config = dict(
    n_layer=15,
    d_model=256,
    n_head=2,
    n_kv_head=2,
    head_dim=128,
    d_mlp=1024,
    vocab_size=8192,
    activation='gelu',
    norm='layernorm',
    norm_place='pre',
    norm_eps=1e-05,
    positions='rope',
    rope_base=5800.0,
    rope_fraction=0.25,
    qk_norm=False,
    attn_scale=0.0884,
    bias='qkv',
    tie_embeddings=False,
    parallel_block=True,
    init='uniform',
    init_std_qkv=0.0362,
    init_std_o=0.0449,
    init_std_up=0.0518,
    init_std_down=0.0518,
    optimizer='muon_variant',
    lr=0.0115,
    beta1=0.95,
    weight_decay=0.0,
    lr_head=0.0066,
    grad_clip=1.0,
    warmup_steps=200,
    schedule='wsd',
    decay_fraction=1.0,
    decay_shape='pow',
    final_lr_fraction=0.0,
    batch_tokens=131072,
    seq_len=1024,
    doc_mask=False,
    train_tokens=641100000,
    steps=4892,
    dataset='wikipedia_en',
)
Each number is 500 + 25 x the weight over its row's rms, rounded and kept within 0 to 999. Layers, rows and columns count from 0. Numbers have three digits each. The size before them is the row's rms in percent of the matrix's.

# layer 12 MLP down (transposed), 1024x256, rms 0.0518, rows 680-729, columns 128-191
095:504516477461509478517481539514525461516530480460506484504507458564503496523535526522472521507517515450531516498504500497528473521522512498485512487520473504483517473495505493487450537488449452
094:497504493491513487433493487515538483468496494483489492520461480503520481487491521469516551449470513516509491523513512446512527497438551505519473485496475504489508467554533523535514470495482522
094:465504501493483507476456500496515467528485500488473503528514473521494491487538488484506509510517479523539534513509477493468493503533536522529485531508517480515477455470476539492525534479454547
094:470515505485503481493495541467518497556495480526519518480464521487490521495539513493470482506446492484575472482508480450504496512525501528516511515522480485478485513501501464530482535480507486
105:531449503464506514520480484517483482495491448547447494498541473470483495507520482466493457477530513492497511461510494487492494483506500495485521484524490510434516486489547502495501508508490483
104:496532503528492497453489537545526488522480507523533483516479471537483518480482506459514469519475505485484464496524491456508531524483476485513482531501463516497544497541510516475527512539519495
095:536525490478498511548462490489512458508508485516550492505520502519503530506493519480496478489506493499515527528496514477496477553475514493484497478495544500495468537438529515530510469488478500
119:511518525466509524495522505496499537508506498503467485539482502444508503498508496477525504466509465497495512505551490551516526515495453531489422499543512482462455466494462480492513490517548493
146:512469486533515489493440510521444501501517504503509509480492470502507502495487503565509509528519487494504495498460491526469478522474541530505497468504510511490445548456497513459519458525506489
105:536544547477468489505469462472495518515525505518525551498522510458514511505507484518483509495503491462530478518521513538471483487529526445511518516540442508482489483494542588494528507477495495
103:490512495531497494519522500496548487511503491529484551462464486462463520529522565467481543477485489496489485478552491487511513511508493449533499522446525524453509531512495458510497550482531540
105:499495510519519496510513538539500461463523483495502495510526465471516485497538503512490480494488499491501475496490502561483492497488465529508470486501499478534521449537473502501488490486498482
101:507548495534517545498496496485485498506465534518471513474483505519462518466441483496481513464504566539505492469487553502440487499524474485488478528484471493530514562488472500508480549505519530
103:505499494464515507509552504497496545476486565553481483483487526499505466509455496474528510514492484532491553489489502509524509485468519471514492503486503473511479479512473524497533533497531507
110:528500514494517538512496506483504499477525507505539479531536512513527555530492496522485476502517517493490498504490534487470454467467511529478487480492492496466492500499515501498485494461514513
097:509437502481532497451455496480537532515501485505492456539492481541488490521488493519469495498510498444549530495516482521489529502497474487459462510472534475548493514523491485496540473494498478
091:476516475482502497490471511565522519515526479475471500530456523498499508496520531522540505503566510533516534514489525511554489501489516495503499546498462540516511487508516512493492475472463507
101:509453445516468498503480469496508522544479517493514479511501483507480518516503476526500537490516457508504506498474511500511463497465465558536498536520492508476502508495508505464524491550525507
092:534529485519491539494504479502491488537509485512505479546543490550505504516507496469496522494462530502506522434513519487556541528522481507508483506530520518513476491476488486520481519524534544
100:518509511514497507460521466473474485497482495481503502493508519500491518491451521504490521507515489499481458508458507478548505481470478541513487461514505542520495518476499468484521474501511467
095:473520516473495502494463525520484531530511474533488423492481477511491523539460506518480509518466513512514516506494510495538504505465472523463495535473481514475530533517518538499527476482476483
100:501501495572507497448485468550515515482499539507543482488506474475498471509475488479492502471487509493451494544482514479523483450540498509534562471494519523489446513473512522460546509536518506
100:522499514535514520460493478532530473483508472498485530533504479486541515533521487469476547497519475512470518471520488495471481498492540516506538495551485495506478490468464479486505538479518481
103:504508496491463508521516505522520490487465498489492473502499457497463502505526541491504523521503532450486464531483495472523540473490488480492520515549516507492538533510492514522459493491534513
097:493512489522523500523489504525512469489471492514505507491503470521493473524478501474528515478510521557505494557469525480478512541443463468467489477462492492470482495459534453506526497523494535
108:518511500471500516498466535485444536494469519494514506536511503488531485509493488520494475509470479485453518484540523493537515527496519512526483503496492511481500473491477488464491474505484502
105:488541510483506471468515499489558476519482498488488500520463477497497545513508475496504528532526518518505498493514493488521511515515490524529528532499488507482525524474480512508471451504497501
109:469506464488474537479503523486451497489496443499481503546473527473510488507520556507508489536561446471495498507420549501491512442533528522494493530492466484515534487474461498478526461553531488
099:510537535437481518519527549491475472491516525477505496542479524506524524480470517501494504487503469538476480471501531487518513552465512511492544468474494488492522459507491487478516518505509517
092:446524467491497497538519505520519504475456496464522480485485496507517511520535517509521481460518467506532496514543473477493480509448511443505501505539513491509456525511481489499475540508520521
107:530492502492511440476519463506495484502454507497494519511509512476496550504482517518475504488510479541494510498511509505526528477509524553453501502493493503518492510512526503475537516534498489
099:466556517512541501502515516522513490481539501511479504502499490453502490486525524518535522472511464530462447485517474494500466471534473510525485514494460459491510489540531478524499517523522518
100:489509519470527469491502470479510522471507500533520544519485526526555520533510477500504469510477504494469552480528485524515522551491440497459522472463523465504510503494508513501482520539474488
094:475487542508510477514435539507485527500495509537454498496520489501512509520511496485511538500511546507488465478489528452480508536505458580456460512512525517487480473482517494471541472489518506
104:484495453501488481556494472461466469451487510527500516484509522522569531503498484522499465505482529528458512519469525498517518496489513514459490526518495484516437512489480466515542479535464514
100:471544485513489492497516567458451531537499535518481502513532509522462534511467528490483470540486517496476517529521495484518522495543489447475488530523494520517465521529489471526515517457484468
101:476495526479526497471494555484466525537522532510497504531487492507503506501507556498540531537502488467517489503480506551523515469537489461473502504470503519498488500533490478489472532503474537
098:565529481529506539529490488501498494503538543535505477507519524446496535481510494478504473458512522514462504497501504500506496508492510522495534497492497514490518467509468486502545464467532519
101:486523497492466512503500523464513530502501483514482502450479512460498468528519470541456527543517486484469488510527499489490423499512511515527525488500500506548496438495507466491517489468517514
098:523467512510507485532512463507510539490482515501464529509473504499523492529526513486510502552496548478498496524525455463505478514495512550505540492499454483494481518441508482494518486463477461
102:538490523519485480475460488540530488504494491475543492492523573527483526465532546507524508525534517562511475508498493531553478491465510497493488510544494507547507541473485508478492534488495542
099:550531490518470484470475470501494482478533528498507523477508483504475552477509507509522464523517516478447499485501548511478464531504480516535479531508526507489507486489492519566486454520460536
095:474483467520442497502511479481492461503465506492512502476497471528543533465501503511529504476537486495501510461451513501506510493463541507467501517506458519520495543474489490535474507540550496
099:517483532475478483502524549503511527518509460472506512506489467527548471482467503527476492513546527497475502498500521529514500473500473529433532507482489502517511478496531521508519483480464497
105:496492500491491518503560494476522515528532552522468503455478510516463528499513507494554506494527428482504481496481507491526522486495494487483474505459522491496535483493495458458504431460525492
096:501528468489509487497468534505510477526489480495527483537525540475520530520475470511453476492540474486490481477481550475484535476491539543522491480489487519465484497507511477486498486464478515
092:472490494462535468472489492482530486524515517491513514476481484483443540474494506483518475505487528527508518482509487523496471521445452471500533486512515473468512527508546463519502507524513505
101:468477492469513518535531486471490501475493463475497438490512469527487469535483492506509490483490482539511501494523532526517454463517496500520481483513488465460508479507447485526505478445513532
096:486505489496489490513505475499517522478547448516529495506528471485487494484495454442488504463489514527533493513457518481484542477439493491489505449530531472533475474485514493501505490498550479
092:500455505524477505490520500519492515446525519523513474499471538539496487534513528530512473525522517475525494480477457469471500502509481480520476513496526473500524460458494448512496485546481482
# layer 12 MLP up, 1024x256, rms 0.0518, rows 681-730, columns 128-191
094:486520479485504545550512504534474519527516475473485521469535519499491503507487484480463425506498491464503484527436490505499497528479520523505496514455508501497475519466518500480470528514559495
097:476470506498481501502451469482517476470499522531491494473539484479498516512507559527484509464497502468472474503526477550468525563540476483485485488542492502482455515485515515546519484524502483
099:506512533512546482483516485444482541504550496525537461528519512505511493509475473525474519545576519510459508495479503513474496478527530496471488526490518538541477468494510503525496476496474438
105:470493466521456495470515506492465553470502486527499516480486487524526501482496492487514473516514490519524464516484497506512496508470494530529500474500521534522435482529488473543531515512499493
100:520476476525514457511526514508520532514501467508473515533508465470512544519529502504534488472505510493516488464478493496475486497517480562440543474489530490532473478482481532481467476508469547
096:486517468512556465467528485487509525498443529551428510520479506537470501559499505517512508474492488512483496532490454543485540479527492493501458474434466523497507460476483503514507502539518471
104:483503484522459501506549493513499454536471461481483504494479486547478497544526485495450524543491502544499477492450507472499471486436560471501532516521520508544538501509536496511526487492504521
130:492511471519484462495456519526470472465509483536516531506513508535506504496478492501523466478485524486468478494467484505480489488509513455511560472501501519531487542532531470479499501499496500
104:504465509510494469458509481536506454523488499522480488516535537549484525471520472470545494523505537461480509462516506500509480519508513522521505508553490522522466524486516432477498497513485480
102:517463535485475436501460507472508509530488501487480499468510479474497530491476523511531496465517560473485512493484500521484514504492482516500493484471507490497513528444507504536500517473482501
103:472482511495465510509485480463504508494484537525519501490467520543492472519530471508468477538479494502512498508479485510476514490483496488501462514517530497492477433481559510480531526535493475
104:475540476511481492467499516533519459480488474502493488447489540541528525520505552515485502508482482520517500456485503477460498452511496555520543520451484531486529521535535456523500457502501517
105:481512526512484504506494488479528490482488492493504486498540518463482535505519525524464506515489477486514518482474493482519501470535514454495503506550519531468532545444497467428499495488441446
101:494480495499454508463486454482507501508509496528509497519476498474475509484527490484460529548492517511515456511516524497517526551514521542535487543537513526508485472510476529567492503428491527
096:523458503478499476481507491511502535512492440521479487532491472528508520542493521492476508514522513504478530512448511524470506481504491526508510499482547538484445513542486511542473480504472519
092:492520514506502483535510523533523472491519503471475465475524475489506483507508458462503476519487480506435484556540480500513518534486541480475469498494517502480505494468529479508537487512498531
101:481527488492484506511488514459510531522528480483524489483504514504497488534493508509495508533496465491522492558497491512481479510486518479498473514530490534511496474479527543506470512481488507
098:485503530474474472519487480521496472515512505482518514545465525468498558502498524508489482541521539489530483530471525494484509459487494487486507526521457500465529522498474504426518468463473505
105:501531534512499483505522522513503520495486541523485495523502451517519468495476545492499519498486472489537544520505514460533528473498499504510491515426487516505448478469544526505492505513480518
099:478520489497497467515557496474522506545485490524498536501509519497483508466505496524463529501511489484534510527542479516483491523467505478495523489514497513546458526517498547459464523543553538
101:475551478470508466476549528522513482520540508539467509492473550506515520498500535494501528473499503523533448492497493552475464513489516509478509500554501516519559512506499489465477470492493508
102:461425476479496476514489500480488515526475493502545539479554466496494460554527500531467466496486564489510491532523479509494499523551524503523504484468499469529497460513539542505486509516534522
100:484470501498470479489448476506505515512483502494546470548507506540507509471450501515491513450514543517494467501545535492514486497572512490487481508474490504511482499518465486502486433509520501
100:525517477512462465447479499493493491529505470509488497504470524490474505496501481532502487497536493461489468518502499524512447506535460553516512518502497490542522543484484467503492492498571502
101:473480456467497476491483506497510463497515450541460497453467494542523496440501469501518513458499523516507492518467489552500466525476446469501499494503526484466488490478476498507436534495513542
100:506492508538486506524520489503473517468528546509532547541487523477528511479468523516510464510478513501456490496483478529487467524539483493522488456510479504538507487484511503506457484503498512
098:499489542487532456519501464518510515500464491475539502499524486477489503517487505547451529483529488536500496517500446481510468468524559481492456493485532489518477533532482509526497479448518502
097:487465471535486527475486502465545524521531496459502492546520501502530464545527466529501535462464483491521495510515510537482487507529469504529525510490530503510510535498489506496490470472490474
095:536522563489508482504478491521481505507511496529452510533501516500502496500481454499464509541471513490479517470482550545473492477538507516518497497503482486482497484543547517510504473484505495
101:488514525533480493502536482485469491514549468514502472456526507516486491484489484477513480543525460487494541508479522495491488520512510519514510506521527465479526453506505536538499494529480488
105:509485438479483501514520485487480498532471517525521470473502503508479445516477518505467489546482517524473500512446500503491506487532519533470544532498493482536523519515472513471491481458488479
093:532495448475483520465520484528454540500474488469481493475482506476506481486492487501503510498482512523487494575471538478510503517510511525507501511498515531544507497496527500484492489477497509
098:466487506497504496502490502463536523526556534439454488515488546488480524500520483473484527498505475507523491583514503501504465481488521499515506487522466529453478484489532502497534482536507468
107:534499463524537508499506521493457512506518490498499471477475494524482521524477461487547518530498492460510456499517455498505502510498501453477505503506519517509522474494531467516479529457533484
102:492483546483504480512472444510497491491489460529467517509494488524518519508457531493487530525527498496484467496502521521522451528478541529509550499481495490487554484498532547483515484543502518
105:473531432502505456505476500525538463489492511522537527505452490519518534530460476480462515495498498508461518507510481494503480508527525520546528499494475501505525484497474477511536469507521461
097:444471507424489507483463490538484509523463462511504482458512483553539495516524473491531490506539511505516518476555513478518490514512477456516491492528535511518490532532529483501502496515488534
102:464533490534448477411503446487520444525505522514516546468498496501509495515485505483474486488513514491445502497511489521535487507470488508532533511501548535482481509528467486497483512517528427
101:471481478522467495465505478491522482469498476499507516517481509515508517483487516503486502487507458538516459495460527526526523460523548480528479463557516529499532502560546502492492508519511534
105:454522472494546457488478496498503501458542452498492439513526468514495493531502499461467546504484460476494553457489510498518470528490545491553477461533523476502495547485503486499476512468486515
097:496500494506476499504499504483488504519485525488483468491518447475508488505554518485487472455495447519491503520542494548507510515501514461515476488484496482497514523510477516472499464504560544
098:503531522486489524488518471529494471506479512484469490481524487497506461492460469490485486499471538465448485550453483536555491533508500499535483498501432474500516470474497527475518479543465491
099:432531462500530519499516499511474500511458512530506506475475531488501483472520513444482521511507481501520472518513489482488495544471521503497499484473448510480512487479541504486501490533544543
105:480514518505519529510480518484521523498500477481490452497504472482527537527505475486506522539499500543455474512520467461526462519503473502509491544485551496497476508523491512536483419517479489
104:464507515481473504471506498524489532547462491500497509495493464474470492454491518541498498485445523474499483530519516522515515520485529464516514523498521485504521497514560530493490511503498489
100:545488504535485517495524531500455484508498468492474499491495482479522481517550487552479509488498481482460477512467520468500511460513492509525446523510474543519499517522457498497482497492504466
107:504476465512516489456495496486455501517479516516498537502508508519479503472518460452462504476477523487534493461513504518514496487513484551509464537508507544517509492499514481529545500467474513
098:499534494498529504517474468475514466513470513458468494558503502489559466513502562564495450534512503488466486448475470510445534517564517489513486454487469471540498495473535469472477491487545498
094:487491468497505478488505474457579470506495485513486512518517503504508513448499474525454500497566498537508472542529501535529475504494487525508458482553529494485517522513509486481516516520503504
099:482511494481463471525512482503492521558562455514500481481479498486536510515511525532469541513548518506477523493462508497497464518510476464505490527506509508475488478466506482492470477465489466